python train.py --num_attention_heads=9 --hidden_act="silu" --norm_place="pre" --positions="rope" --qk_norm=false --attn_scale=0.177 --init_std_o=0.0 --beta1=0.95 --schedule="wsd" --doc_mask=true --dataset="wikipedia_en"
Each number is 200 + 30 x the weight over its row's rms, rounded and kept within 0 to 999. Layers, rows and columns count from 0. The size before them is the row's rms in percent of the matrix's.

# up: layer 8 MLP up, 768x192, rms 0.0899, rows 526-543, columns 0-191
# down: layer 8 MLP down (transposed), 768x192, rms 0.158, rows 526-543, columns 0-191
up526,073,223,129,263,256,171,211,202,181,187,208,216,224,197,167,168,212,200,194,191,196,226,150,203,186,235,277,217,148,137,238,245,282,251,166,193,206,206,184,252,271,186,167,203,200,165,124,222,211,232,217,220,211,202,177,211,208,239,206,181,203,235,160,139,244,174,219,220,166,201,238,178,161,210,208,226,248,143,209,216,168,199,150,174,206,218,185,212,207,218,171,191,175,242,151,174,205,195,234,205,212,212,185,214,226,226,188,231,180,149,169,199,173,179,232,185,198,129,209,215,219,156,214,242,178,224,209,173,196,231,227,220,169,171,199,222,251,204,214,189,238,190,177,229,157,213,195,234,163,214,185,187,168,149,169,194,160,241,175,192,265,163,231,190,225,188,188,194,213,207,218,217,176,164,200,179,217,176,186,248,202,214,180,231,174,221,148,164,157,219,189,196,186
down526,071,209,233,224,179,252,216,196,162,194,176,211,217,208,226,204,210,190,176,246,191,159,247,206,207,162,174,165,261,222,178,226,150,148,200,211,158,181,181,156,172,175,219,218,211,238,241,198,225,164,217,179,201,199,219,208,174,159,152,209,222,186,243,260,137,242,191,167,235,150,134,188,256,149,258,227,135,260,160,223,249,197,233,180,175,196,225,189,187,186,195,196,220,201,242,234,164,189,210,188,169,171,222,196,201,139,201,213,240,243,209,229,231,202,202,197,148,222,202,204,155,225,236,169,273,150,161,214,219,184,170,231,231,181,241,170,144,189,205,206,143,210,225,199,234,194,207,183,232,219,225,226,174,264,214,181,234,166,187,229,182,208,181,178,168,193,204,176,212,181,199,223,195,191,192,180,142,184,192,155,190,198,205,195,248,187,243,211,249,210,235,196,197
up527,096,196,164,185,225,258,223,190,189,220,185,206,178,173,137,219,189,175,163,203,164,203,189,218,203,178,165,222,215,241,214,172,226,217,188,204,217,154,179,201,203,187,199,172,212,232,232,233,207,177,184,159,185,206,191,230,170,234,128,210,199,193,231,180,196,215,199,228,203,212,236,206,201,197,185,217,199,209,266,184,207,218,230,152,179,155,202,239,210,205,214,233,236,113,195,179,230,244,223,162,196,209,191,214,159,244,218,247,191,180,226,203,229,172,150,210,220,218,198,175,182,190,239,160,211,226,207,160,242,220,213,228,235,232,175,152,233,192,137,217,255,184,200,226,194,266,215,229,191,182,193,202,194,123,119,210,166,173,189,173,212,197,249,231,206,171,188,261,209,217,279,271,183,138,161,192,169,208,223,163,193,188,193,172,230,193,139,146,161,242,212,200,233
down527,090,213,214,143,203,142,208,198,180,229,186,226,155,240,227,208,205,181,190,226,193,165,170,185,182,218,184,168,209,182,217,213,260,233,189,226,204,254,195,220,215,199,186,194,164,224,155,162,162,216,188,147,212,216,173,218,212,198,217,155,219,239,182,192,216,205,229,224,158,183,215,172,237,178,249,185,182,217,151,217,235,226,183,199,202,202,221,195,213,208,168,143,206,216,195,166,151,237,226,242,255,183,180,206,217,181,171,206,235,165,166,214,230,220,202,202,211,186,189,222,226,172,199,267,215,229,149,215,179,109,137,210,211,193,236,222,201,286,201,223,185,198,133,222,215,178,186,232,202,176,184,253,199,284,197,156,204,208,201,216,135,173,158,209,209,182,171,198,162,257,184,156,226,230,243,207,180,174,195,226,195,202,154,200,179,231,226,218,191,180,233,272,129
up528,057,241,195,189,239,177,154,235,133,171,226,235,122,176,197,191,206,191,201,245,193,163,208,232,241,182,213,196,206,213,207,238,184,180,215,217,166,248,205,197,185,167,209,198,227,260,218,231,175,132,204,181,182,232,236,201,210,147,200,204,226,175,199,199,203,155,217,176,121,202,184,181,245,176,218,184,185,285,241,199,206,196,227,224,188,204,168,221,189,207,187,226,215,169,230,222,198,194,257,202,166,178,203,199,244,225,158,208,187,161,184,213,174,139,233,215,224,207,159,196,155,183,177,208,187,260,190,229,191,139,221,189,226,194,183,181,234,235,187,199,178,255,214,140,182,186,183,188,244,137,222,214,199,201,220,194,198,217,158,181,164,203,100,255,205,259,149,203,225,228,223,234,209,191,195,214,250,204,149,219,197,196,186,183,178,208,223,163,268,200,205,212,185
down528,058,192,216,228,195,148,258,215,201,223,182,149,239,225,167,160,177,231,160,179,146,243,212,233,192,193,183,154,201,210,177,204,212,214,199,186,175,199,267,181,253,239,169,207,187,193,168,216,219,229,223,199,226,188,92,211,188,272,201,190,189,253,246,208,182,196,194,217,193,206,184,208,164,248,195,183,171,138,210,149,184,194,203,186,200,261,226,155,168,208,208,189,175,192,180,232,158,183,165,248,199,197,201,217,177,173,216,209,231,220,188,217,233,202,225,193,197,164,205,177,246,267,235,205,195,201,239,188,237,257,182,220,183,210,231,200,145,176,186,191,221,146,150,250,173,204,207,189,139,219,212,187,215,178,176,176,161,205,242,127,235,222,281,159,184,163,178,226,179,206,204,168,191,199,217,222,165,208,212,196,187,200,248,225,231,198,204,252,151,197,196,213,233
up529,137,175,213,210,238,229,218,203,173,252,245,143,212,142,154,171,207,214,203,182,207,217,232,197,241,139,214,167,160,178,206,161,208,199,172,166,170,189,195,201,225,218,236,192,248,249,194,229,241,266,199,203,218,172,210,222,224,195,195,162,185,195,210,181,242,181,237,210,178,207,216,162,290,201,168,199,234,244,218,152,204,196,185,179,199,218,173,218,188,206,196,249,200,194,133,178,193,206,143,194,219,183,157,209,237,142,233,224,169,174,210,173,205,185,166,174,224,193,189,209,187,216,172,236,181,204,229,160,184,227,198,156,206,162,198,175,162,183,170,224,178,249,178,213,189,224,249,193,154,237,173,212,246,153,160,164,251,209,206,212,226,264,160,310,214,187,214,215,244,184,160,200,214,198,186,149,208,245,216,228,153,187,177,186,161,210,186,216,227,222,202,156,188
down529,138,224,171,215,191,147,188,178,150,283,230,203,198,164,216,211,224,220,199,172,211,172,192,201,191,173,205,228,186,206,209,207,224,229,208,220,202,179,176,226,205,224,214,168,184,233,226,223,166,272,193,153,197,159,211,233,212,213,200,180,188,233,185,207,212,216,234,280,134,220,248,163,236,163,155,228,175,195,208,161,210,203,214,271,228,235,229,208,219,197,174,195,186,209,215,211,178,210,169,210,228,229,159,206,226,205,205,241,146,243,220,159,142,168,209,213,173,184,146,163,218,156,175,193,170,159,189,244,177,193,195,258,176,199,219,151,189,195,171,252,165,216,161,173,206,229,188,239,193,224,179,266,233,148,216,196,208,196,222,232,198,218,166,240,256,243,201,189,179,185,198,168,202,157,239,185,134,130,185,221,206,180,245,205,168,267,186,171,184,187,205,168,164
up530,047,219,160,246,228,167,159,248,181,141,189,194,194,183,197,232,213,232,220,193,214,214,217,183,212,161,209,163,167,186,155,172,273,194,177,217,180,178,210,223,201,169,232,183,227,210,170,194,127,188,162,221,241,193,156,225,155,218,150,160,218,214,181,206,196,177,204,250,200,183,194,191,233,204,210,224,223,159,206,219,202,237,193,226,168,193,204,261,175,193,184,167,140,205,190,191,249,203,198,202,238,193,175,183,205,163,262,197,242,132,135,170,173,183,167,243,241,134,211,226,268,200,183,197,200,203,157,155,261,242,172,238,209,159,139,209,252,210,182,199,231,191,191,267,231,231,195,215,155,184,177,228,134,166,213,237,207,204,188,220,213,209,188,191,197,196,198,204,211,209,194,181,198,232,200,169,206,217,290,200,249,207,188,233,174,216,171,167,171,220,206,214,217
down530,046,237,244,192,195,250,231,145,198,239,208,206,177,179,222,200,174,187,218,186,210,148,192,223,110,249,202,268,191,190,218,200,209,225,213,178,220,182,167,162,167,269,187,181,217,212,225,174,244,202,194,214,225,194,242,165,214,207,222,211,145,215,167,244,157,214,180,183,191,160,206,237,204,132,190,212,156,223,218,213,192,206,209,178,249,177,190,164,187,166,237,237,207,171,215,175,175,187,200,182,172,180,202,224,196,211,210,170,144,192,243,173,207,222,155,168,190,243,256,210,152,138,225,173,199,180,151,238,213,180,206,183,194,267,235,179,173,212,226,239,112,262,204,140,220,202,197,218,231,218,193,223,217,191,227,191,183,186,149,213,214,214,194,221,140,180,193,220,235,218,249,202,183,177,184,190,192,235,151,267,172,197,200,158,238,188,233,214,235,205,222,213,183
up531,036,157,139,142,255,244,226,237,205,274,235,175,180,234,205,210,188,180,180,216,212,193,223,141,256,158,223,190,236,254,227,221,229,174,227,183,153,234,222,189,154,182,207,227,170,205,184,182,177,161,161,235,169,180,191,189,182,238,222,145,187,233,198,183,227,144,237,252,200,192,174,183,216,186,151,198,194,238,157,190,179,216,242,203,206,156,178,191,192,236,161,216,208,180,240,175,192,178,190,184,178,169,252,217,270,193,169,213,184,182,197,222,194,203,172,159,207,196,168,226,180,180,198,214,156,178,224,208,160,181,200,154,205,181,195,245,156,204,185,196,199,162,187,178,175,167,220,195,234,186,220,174,225,228,247,181,221,207,194,239,163,226,143,186,179,271,194,230,220,211,194,225,203,212,202,236,211,214,196,203,206,163,205,167,177,180,257,153,227,287,203,200,120
down531,034,211,246,251,198,187,165,206,179,139,171,230,258,153,194,181,174,199,196,205,185,229,230,285,143,217,153,224,165,156,170,141,189,204,168,229,194,119,213,212,238,230,176,182,215,201,202,268,257,179,235,180,194,179,190,224,177,187,200,232,237,208,220,220,199,209,189,213,221,187,218,238,172,224,221,159,219,150,220,156,209,202,194,183,208,217,208,192,203,149,238,196,205,195,170,251,193,190,213,273,227,192,176,180,195,205,232,194,239,202,195,205,181,180,211,203,198,190,233,155,235,222,224,172,227,210,188,187,199,204,213,268,186,221,227,142,209,163,201,186,195,198,200,272,237,193,166,193,183,223,210,249,176,171,179,207,188,165,225,174,226,219,271,185,190,136,171,210,175,191,210,192,146,207,177,154,200,177,200,207,215,256,180,249,205,197,129,247,170,159,175,190,254
up532,100,196,220,178,212,164,220,241,169,161,219,194,202,230,187,280,190,196,160,168,181,222,186,180,212,216,220,191,199,238,191,223,216,216,193,177,179,171,180,199,214,206,209,214,203,239,192,138,223,124,221,206,249,184,175,171,155,177,211,148,241,124,256,200,207,196,242,221,170,206,193,187,256,167,203,163,181,228,204,204,193,175,188,194,176,144,186,130,186,191,157,185,169,205,204,237,173,252,182,183,215,196,228,217,235,166,266,221,225,163,196,192,200,168,217,225,248,210,185,200,174,206,207,198,245,259,168,179,206,174,179,171,229,213,222,197,191,154,195,190,199,181,154,235,156,173,187,237,243,240,204,192,223,196,271,235,210,202,137,178,255,201,231,173,243,183,196,252,218,177,220,287,191,165,240,220,229,169,189,192,180,229,241,200,234,203,233,183,231,239,170,173,158
down532,093,266,214,177,216,208,194,173,228,229,195,234,200,198,211,182,163,180,266,224,206,217,216,261,193,192,174,209,227,189,181,227,202,227,201,226,223,179,213,204,203,161,144,203,179,212,169,229,206,224,190,195,179,199,206,178,193,177,207,250,186,247,176,246,276,175,133,238,185,193,187,202,187,206,201,170,241,195,193,193,189,205,210,212,190,239,175,237,179,218,228,183,242,189,218,193,222,164,188,203,189,236,190,253,151,201,132,146,223,273,195,179,204,185,190,276,117,175,238,152,251,155,178,204,225,171,187,158,226,170,209,241,124,179,187,189,146,183,178,240,205,235,197,240,193,213,243,166,183,218,159,173,204,216,157,236,170,188,268,174,166,218,177,195,173,213,176,194,185,198,233,160,180,226,167,236,209,281,195,172,200,208,205,196,170,226,188,210,145,219,182,184,217
up533,021,187,189,224,257,223,186,242,170,203,178,217,188,200,136,220,219,183,220,172,200,199,185,194,252,177,223,134,202,212,216,172,209,165,191,210,206,255,214,193,176,158,212,206,220,206,250,221,151,176,178,177,216,242,257,183,179,195,170,168,199,208,197,209,230,196,211,234,195,205,133,201,225,131,203,257,223,165,208,235,171,282,235,151,222,211,190,194,197,206,202,203,246,163,226,177,185,171,211,194,190,192,173,209,280,210,178,228,194,171,190,212,203,194,196,197,189,171,167,203,147,202,225,209,179,224,188,171,176,195,172,148,216,207,162,180,221,179,167,186,200,205,178,202,138,139,185,195,210,184,226,235,247,202,190,163,214,172,115,196,156,177,129,187,225,247,234,246,258,186,233,190,211,189,126,182,241,168,192,201,187,224,215,148,139,190,204,158,172,246,184,163,205
down533,022,217,209,174,124,195,208,192,199,185,189,206,183,219,216,176,195,183,152,220,207,204,216,240,156,264,165,247,188,155,193,239,210,214,227,202,195,159,202,207,223,257,202,199,183,213,125,214,239,212,213,165,208,163,132,202,203,184,214,192,193,237,216,187,136,195,173,179,205,192,191,211,211,229,208,128,161,231,163,190,202,97,153,228,205,213,211,197,161,190,204,218,179,219,187,238,255,235,212,227,227,211,217,195,192,186,230,145,242,242,166,219,201,218,230,241,215,225,204,194,210,195,213,176,200,156,225,177,233,220,222,252,208,190,239,202,148,205,261,205,217,190,242,218,240,227,208,198,178,206,187,200,146,185,216,221,217,255,222,161,220,246,243,189,143,166,160,154,143,241,155,222,177,230,233,197,155,204,168,176,172,157,145,233,249,204,193,196,221,195,207,225,187
up534,111,237,166,207,225,186,183,185,189,163,196,223,209,212,258,219,207,230,201,200,214,194,143,164,246,196,269,181,196,265,189,173,219,165,147,209,219,233,162,242,195,154,277,204,176,226,221,211,174,211,266,195,206,177,161,176,167,113,219,210,204,172,207,229,181,150,220,206,100,224,206,159,200,228,160,219,197,171,182,178,196,200,198,191,209,212,213,174,232,214,216,170,180,222,190,153,191,227,143,228,212,214,175,192,190,148,147,233,179,246,210,179,226,230,209,200,166,211,238,237,187,197,214,180,209,208,193,175,202,181,173,188,201,233,164,212,226,203,220,158,233,233,192,203,201,189,168,225,214,178,233,208,240,182,196,168,247,197,230,213,241,255,219,140,178,216,176,200,267,172,190,269,195,164,209,156,200,192,176,205,207,244,228,219,255,183,148,206,202,262,203,209,157
down534,118,188,229,199,163,190,151,169,190,210,194,238,239,208,146,196,174,209,212,187,218,239,209,183,227,230,182,216,194,216,171,192,198,151,225,220,185,231,255,205,200,185,177,152,211,180,207,161,204,213,163,172,176,152,181,172,198,231,226,215,190,192,220,229,131,208,160,239,219,192,187,289,209,256,208,200,210,198,193,182,219,178,212,215,201,191,223,221,155,180,184,188,199,197,194,202,184,197,185,183,256,200,168,224,133,249,214,204,134,203,239,211,228,240,214,173,201,225,207,207,162,278,208,189,174,130,181,245,266,207,203,200,215,216,170,183,265,181,234,174,185,138,161,129,201,199,228,136,255,206,231,193,175,221,195,232,153,157,192,180,189,158,170,259,256,131,203,210,211,217,195,214,184,201,215,208,208,253,178,210,220,194,200,223,203,206,229,222,209,169,190,194,279
up535,152,216,141,184,177,189,186,183,168,199,216,243,237,179,138,198,222,212,189,154,205,159,201,158,173,245,225,259,198,183,156,226,183,200,225,203,165,197,194,209,185,213,230,184,226,180,241,258,203,247,172,182,288,176,251,219,212,182,169,208,222,220,161,190,237,239,200,228,265,190,175,183,174,193,149,233,199,171,226,219,218,156,146,194,187,196,196,145,169,173,164,202,175,246,214,222,208,168,201,211,198,162,170,229,174,233,196,157,215,145,239,224,243,157,171,175,150,136,197,234,250,228,175,174,212,251,200,125,182,215,204,194,234,244,227,211,176,213,187,183,194,207,220,215,209,238,239,189,177,236,206,207,241,165,224,192,194,225,212,194,183,253,226,207,227,184,173,192,170,179,238,156,214,219,226,166,232,177,251,160,189,189,197,184,209,245,196,235,239,202,135,171,201
down535,148,197,218,172,187,188,215,229,239,207,208,178,188,195,175,208,173,235,203,213,264,210,205,120,282,233,206,264,179,220,203,168,146,164,228,239,231,200,210,205,186,178,180,205,171,191,171,144,235,193,200,184,189,204,184,217,211,169,188,213,220,185,159,232,251,172,225,199,218,200,172,210,227,221,262,169,167,203,139,215,178,223,175,211,166,165,237,169,182,191,194,160,172,160,205,218,109,190,174,231,197,252,163,218,220,187,183,226,167,202,192,254,171,202,236,189,159,194,181,210,169,220,233,178,187,224,267,211,197,202,185,230,245,212,162,236,235,213,218,214,180,193,210,111,217,229,247,201,187,208,199,203,210,236,228,262,226,168,167,186,239,177,164,208,219,182,211,222,216,193,192,180,219,217,196,189,217,216,210,262,183,196,162,243,257,181,147,180,119,192,191,210,147
up536,153,214,148,232,195,207,260,187,242,200,194,237,223,172,168,216,209,225,138,191,200,178,145,207,218,194,189,212,180,231,180,219,237,214,221,167,136,198,197,225,257,177,176,189,203,183,228,191,123,223,240,226,172,240,224,171,205,245,258,191,191,167,265,201,249,188,205,216,217,157,178,220,214,199,175,178,242,183,186,192,216,226,233,181,216,258,228,231,227,166,211,195,198,252,198,209,235,172,168,186,213,198,157,219,176,184,200,206,214,202,249,171,267,135,194,197,180,162,240,176,167,255,239,218,195,196,130,205,237,146,198,200,220,182,175,152,194,181,168,188,254,204,164,192,203,216,216,197,200,125,200,233,220,213,182,144,187,231,207,136,179,195,188,228,213,191,177,166,243,222,211,204,171,189,214,254,174,162,174,237,180,213,146,197,157,196,184,237,176,188,198,163,153
down536,150,205,173,243,203,226,167,181,190,205,148,167,211,203,195,182,179,187,221,193,193,207,136,175,132,186,199,236,244,186,188,193,187,250,154,149,242,195,198,206,208,261,237,220,220,220,157,228,192,188,187,176,203,189,191,225,196,145,230,240,236,210,232,235,157,196,185,180,215,256,214,242,218,183,186,182,210,194,215,212,199,193,279,233,187,186,253,187,177,215,216,184,234,212,193,212,190,231,211,201,156,212,215,193,191,231,186,178,226,227,257,226,180,188,295,194,214,168,220,241,180,191,188,187,162,196,136,180,181,220,173,188,207,277,165,161,168,239,161,246,179,156,221,145,162,199,182,189,203,200,250,225,170,209,220,253,194,203,272,128,200,160,204,236,197,241,179,189,225,149,168,180,180,188,170,190,225,192,205,166,227,149,197,176,235,264,207,210,192,218,207,194,158
up537,049,161,190,217,193,281,191,173,217,198,166,201,190,196,212,218,199,274,222,211,246,189,240,226,188,177,182,265,225,211,174,185,206,213,190,251,195,195,195,184,150,159,204,187,215,194,209,221,128,175,242,188,223,139,190,169,232,233,210,201,206,154,192,201,243,175,179,219,143,166,207,214,249,159,209,223,195,173,156,175,242,187,209,153,199,219,194,131,162,208,221,206,215,211,202,187,176,204,232,177,190,237,216,225,186,163,159,187,194,168,202,172,248,200,210,189,189,168,245,180,262,231,158,211,219,219,186,156,117,194,220,166,249,212,196,186,201,216,213,255,199,226,184,163,214,177,195,215,221,215,278,227,247,177,247,168,210,196,174,216,186,246,200,208,203,179,188,224,240,138,188,156,183,184,184,227,189,177,190,183,217,244,200,195,192,183,276,182,206,243,275,200,152
down537,066,172,185,167,214,216,214,224,237,159,245,188,200,196,220,210,201,253,173,212,229,202,219,180,176,174,201,178,189,191,183,198,194,202,205,219,211,202,161,232,195,178,193,163,199,154,203,189,164,182,204,170,250,218,231,211,235,182,182,213,201,167,173,222,209,201,164,204,192,211,246,187,221,182,181,244,173,167,210,130,205,243,224,202,230,184,208,166,213,190,190,220,160,186,188,220,256,207,232,190,158,152,174,170,217,153,184,208,233,148,179,179,238,167,193,274,236,186,221,190,190,162,157,194,203,269,196,155,57,198,198,176,272,242,165,183,207,202,233,226,224,249,203,156,199,247,238,228,213,209,222,201,214,197,180,207,213,199,188,247,237,211,170,159,236,190,227,164,201,156,234,152,197,187,211,175,205,155,232,249,185,191,228,229,235,198,228,169,166,246,260,236,152
up538,016,151,214,167,243,206,239,229,230,227,205,201,174,238,207,200,167,178,213,202,182,190,265,195,169,200,200,245,216,177,189,182,205,215,167,168,195,259,202,146,212,261,229,205,212,192,167,194,179,167,239,192,182,147,189,153,201,222,222,163,214,208,150,220,250,170,216,172,184,211,130,207,208,212,166,213,165,119,203,237,183,175,179,244,247,183,211,184,203,233,167,205,184,213,218,171,213,159,216,147,177,146,205,220,201,198,124,230,210,166,167,206,199,190,196,173,177,171,196,186,205,199,201,224,188,206,235,244,107,182,218,174,234,153,165,235,142,202,168,209,165,157,148,183,159,212,175,222,199,183,242,166,175,230,199,178,257,202,232,218,214,206,167,149,182,163,182,216,199,200,171,211,186,270,232,206,192,187,219,133,200,212,247,215,254,154,202,198,200,179,225,224,181
down538,015,220,177,220,195,218,157,168,168,181,205,223,218,137,207,159,214,231,175,200,187,180,179,190,222,209,171,168,177,204,235,200,200,211,225,231,190,119,224,253,187,112,174,181,183,191,199,209,219,192,190,238,200,209,231,207,198,248,184,246,213,194,214,182,199,231,228,232,224,188,234,220,168,203,191,200,242,245,193,174,195,256,215,138,170,225,174,230,182,173,222,209,175,177,175,203,193,214,172,238,221,232,206,215,227,210,258,162,182,194,256,180,160,195,179,185,201,220,218,176,179,217,190,164,250,172,207,169,269,208,196,199,179,200,221,151,217,174,197,179,235,172,246,256,234,162,231,164,221,229,159,278,179,142,174,199,158,214,165,180,170,223,222,304,184,230,187,205,225,192,202,188,178,189,148,204,227,208,135,239,217,206,180,175,175,188,171,252,189,209,128,183,209
up539,035,216,169,204,233,205,222,178,210,227,192,164,228,249,191,204,209,185,246,169,231,204,190,169,176,240,283,229,244,209,229,241,218,247,181,205,189,250,155,222,169,244,185,216,172,223,235,221,188,178,212,199,172,171,237,180,234,222,167,166,173,225,148,217,259,219,168,271,265,123,265,190,156,145,164,167,179,195,194,165,122,179,189,238,193,176,211,178,211,177,196,200,197,235,211,190,200,229,225,185,213,217,165,270,228,233,181,211,159,199,201,182,171,166,194,162,191,200,238,194,232,272,191,231,201,208,183,223,175,142,195,169,212,185,169,182,217,192,202,242,177,159,222,232,196,199,222,241,211,147,189,188,198,183,189,238,240,213,204,202,213,163,138,181,216,172,186,179,245,203,189,206,162,181,193,233,214,205,207,179,188,199,206,185,277,197,175,144,212,217,171,204,184
down539,033,187,245,213,258,212,186,246,232,197,210,242,160,140,193,200,159,234,194,217,200,207,234,223,186,166,123,154,223,170,183,204,234,214,186,174,198,169,193,181,208,136,190,178,231,187,186,220,210,170,194,257,237,192,225,194,150,212,218,213,235,182,202,217,130,200,213,173,153,265,138,205,231,206,163,208,192,224,190,184,274,225,218,209,251,165,204,211,212,208,254,182,210,191,192,176,161,163,165,191,214,185,246,190,187,149,202,188,243,191,207,214,198,203,205,214,213,166,198,192,197,197,195,161,214,186,156,140,181,182,237,152,200,203,253,166,170,117,188,239,198,222,224,214,233,138,234,208,156,237,184,206,168,172,228,224,173,197,204,177,181,229,246,246,159,201,248,207,182,211,244,213,226,214,180,161,172,193,231,232,212,253,209,205,152,232,213,257,239,183,199,216,236
up540,162,143,246,175,221,211,210,236,185,125,256,197,202,201,173,224,142,187,185,258,203,185,238,161,217,235,201,212,165,160,206,211,187,253,174,195,190,212,179,157,157,158,238,230,174,164,168,206,195,154,169,218,188,191,156,219,219,192,204,203,214,230,193,246,212,239,218,193,144,119,164,265,171,153,199,206,162,223,196,235,246,217,228,190,194,170,179,240,226,222,256,199,233,166,193,232,183,229,179,235,215,233,234,205,225,212,208,190,202,201,204,227,211,188,185,251,164,164,188,207,169,200,97,222,195,211,204,224,188,192,147,191,157,204,178,193,216,221,187,192,195,242,213,182,157,223,157,197,167,201,213,217,167,219,189,222,217,215,225,212,123,225,199,187,211,237,157,271,208,186,189,199,226,231,194,188,189,203,191,250,256,205,182,231,191,189,260,189,210,166,235,243,231
down540,157,184,255,234,149,252,198,182,215,226,167,254,206,162,233,200,169,186,167,187,244,184,187,225,184,196,139,205,192,166,205,221,176,229,199,216,251,173,185,240,216,176,217,227,201,140,150,165,207,174,159,227,196,232,159,180,210,276,183,242,183,160,192,212,219,219,186,220,226,183,139,195,174,184,173,147,222,175,178,224,173,212,230,211,207,177,248,227,222,197,207,174,117,249,181,224,165,274,185,223,235,224,171,162,213,216,165,223,227,251,157,217,242,215,188,173,227,195,194,196,198,177,161,185,233,227,228,256,174,236,206,205,256,214,224,232,194,200,223,198,225,220,187,174,176,170,203,229,221,210,185,254,234,216,247,176,221,191,203,171,164,167,220,199,227,175,195,198,170,220,208,179,235,150,146,231,185,213,221,167,156,195,144,171,162,167,207,154,225,172,168,232,229
up541,173,220,206,187,209,228,191,195,199,155,182,254,217,194,156,194,220,169,188,139,166,202,166,214,175,210,224,241,236,188,146,157,226,250,211,232,177,192,202,230,245,185,186,195,174,218,239,170,222,190,280,193,235,182,190,151,225,282,174,265,224,164,168,252,187,228,132,214,162,178,184,191,253,170,159,181,202,144,174,222,252,292,207,177,182,201,223,168,217,182,214,246,174,226,191,207,193,213,182,180,252,220,210,232,221,161,145,184,198,188,212,192,187,222,195,178,210,250,216,224,203,216,179,177,154,215,184,229,159,176,216,223,224,180,216,200,238,191,203,243,148,240,236,213,213,232,184,152,152,186,180,169,231,223,207,223,222,160,153,197,218,186,205,168,191,172,137,202,208,170,173,186,229,170,198,198,211,206,199,191,195,219,233,209,198,170,185,209,180,133,221,166,261
down541,160,183,197,187,181,179,201,161,196,172,191,200,178,202,221,203,233,176,184,179,224,174,154,205,204,181,143,216,164,166,179,191,202,198,176,143,186,173,208,195,188,220,198,178,178,254,170,240,180,187,137,214,229,208,222,192,186,228,224,212,214,171,238,159,273,216,201,208,177,144,195,186,257,192,236,224,178,265,209,196,212,161,205,178,194,194,225,187,176,215,190,195,231,201,206,242,243,235,206,188,235,239,222,238,243,205,128,220,143,170,248,153,217,224,203,227,133,227,243,214,201,169,211,232,152,225,189,181,156,170,192,210,222,214,244,246,156,195,157,222,196,236,190,241,205,173,140,220,235,192,219,227,203,225,202,232,193,196,206,153,214,142,212,223,153,221,191,171,191,208,227,197,313,229,220,148,225,165,196,274,187,190,169,198,196,190,209,263,190,173,230,171,181
up542,162,229,222,149,244,236,177,215,169,263,174,211,176,209,203,180,195,201,188,195,257,208,199,138,189,241,153,184,181,251,249,164,238,178,195,202,199,170,190,214,176,175,196,187,220,211,227,205,209,254,157,241,250,196,167,177,196,159,202,206,229,218,239,237,219,187,216,273,196,154,207,221,178,214,233,226,162,200,173,146,170,223,235,158,159,243,213,218,161,187,193,188,221,246,201,186,159,193,129,201,190,213,206,162,178,145,215,194,193,182,241,178,171,165,207,213,209,253,207,173,192,211,184,239,209,200,190,213,154,195,197,188,184,206,199,195,220,223,161,184,293,238,157,225,172,229,231,139,228,220,198,192,230,137,183,187,117,185,171,226,163,249,160,195,204,214,223,225,215,204,182,213,194,170,200,194,226,171,168,256,188,223,213,200,213,232,191,204,179,192,293,198,203
down542,157,251,264,221,201,201,161,191,179,217,204,141,155,241,234,166,203,152,206,208,240,209,192,141,246,179,232,200,203,166,224,202,209,214,241,175,203,234,218,178,220,169,177,187,238,237,165,201,243,196,179,208,200,207,233,172,182,207,186,179,202,210,229,207,183,184,180,154,164,202,161,203,203,222,206,200,213,211,151,197,166,181,168,183,206,235,200,203,248,156,246,185,240,197,230,125,213,209,218,245,255,157,232,207,193,247,237,205,196,257,179,203,216,177,196,239,162,221,152,145,239,198,241,174,230,231,180,181,241,217,209,195,152,157,202,172,217,222,133,168,219,218,223,186,134,222,206,193,242,173,156,221,190,158,284,199,176,188,183,157,176,238,201,189,213,232,176,194,198,226,227,131,235,214,217,149,225,203,206,188,140,176,236,196,230,220,153,227,225,214,213,207,163
up543,178,219,166,122,211,150,188,216,260,184,229,256,204,178,182,217,209,176,225,175,202,204,237,163,211,173,206,205,210,168,240,203,221,223,191,169,170,253,202,177,166,171,247,197,176,191,160,177,208,196,231,152,243,188,187,238,169,188,219,219,236,171,157,233,222,150,201,230,185,263,186,202,188,203,167,226,185,221,210,229,182,220,206,168,272,191,134,205,213,233,205,245,172,160,173,178,217,178,186,237,202,226,203,214,194,189,218,226,216,196,222,201,196,260,229,155,212,222,226,193,141,188,195,212,180,169,156,210,135,178,142,183,217,210,174,180,224,236,213,195,210,192,228,168,208,261,165,188,219,187,215,157,135,180,227,180,181,222,221,249,204,201,172,165,226,166,251,220,151,251,250,190,213,196,179,230,146,207,267,204,187,234,224,151,225,246,232,192,135,184,219,186,204
down543,181,178,138,164,189,211,159,161,239,207,269,263,191,167,158,197,253,195,177,186,188,162,196,168,205,196,152,198,180,203,238,165,199,135,198,203,216,205,211,157,147,226,189,198,155,224,149,150,190,200,218,217,233,157,184,196,166,218,278,177,215,230,216,138,232,236,195,173,232,266,205,163,167,167,209,188,224,205,196,203,192,208,201,188,266,246,202,186,219,184,203,218,198,200,176,239,195,174,175,190,180,234,184,152,219,241,215,202,225,240,219,181,254,224,226,187,214,209,216,227,202,215,245,211,101,195,199,240,191,211,181,185,187,239,241,183,196,205,211,157,206,215,179,202,162,223,195,170,204,180,246,201,160,168,218,201,198,220,264,215,218,183,153,220,166,167,177,309,232,220,192,233,250,202,227,210,200,190,180,159,211,179,197,187,235,199,196,205,154,181,208,198,213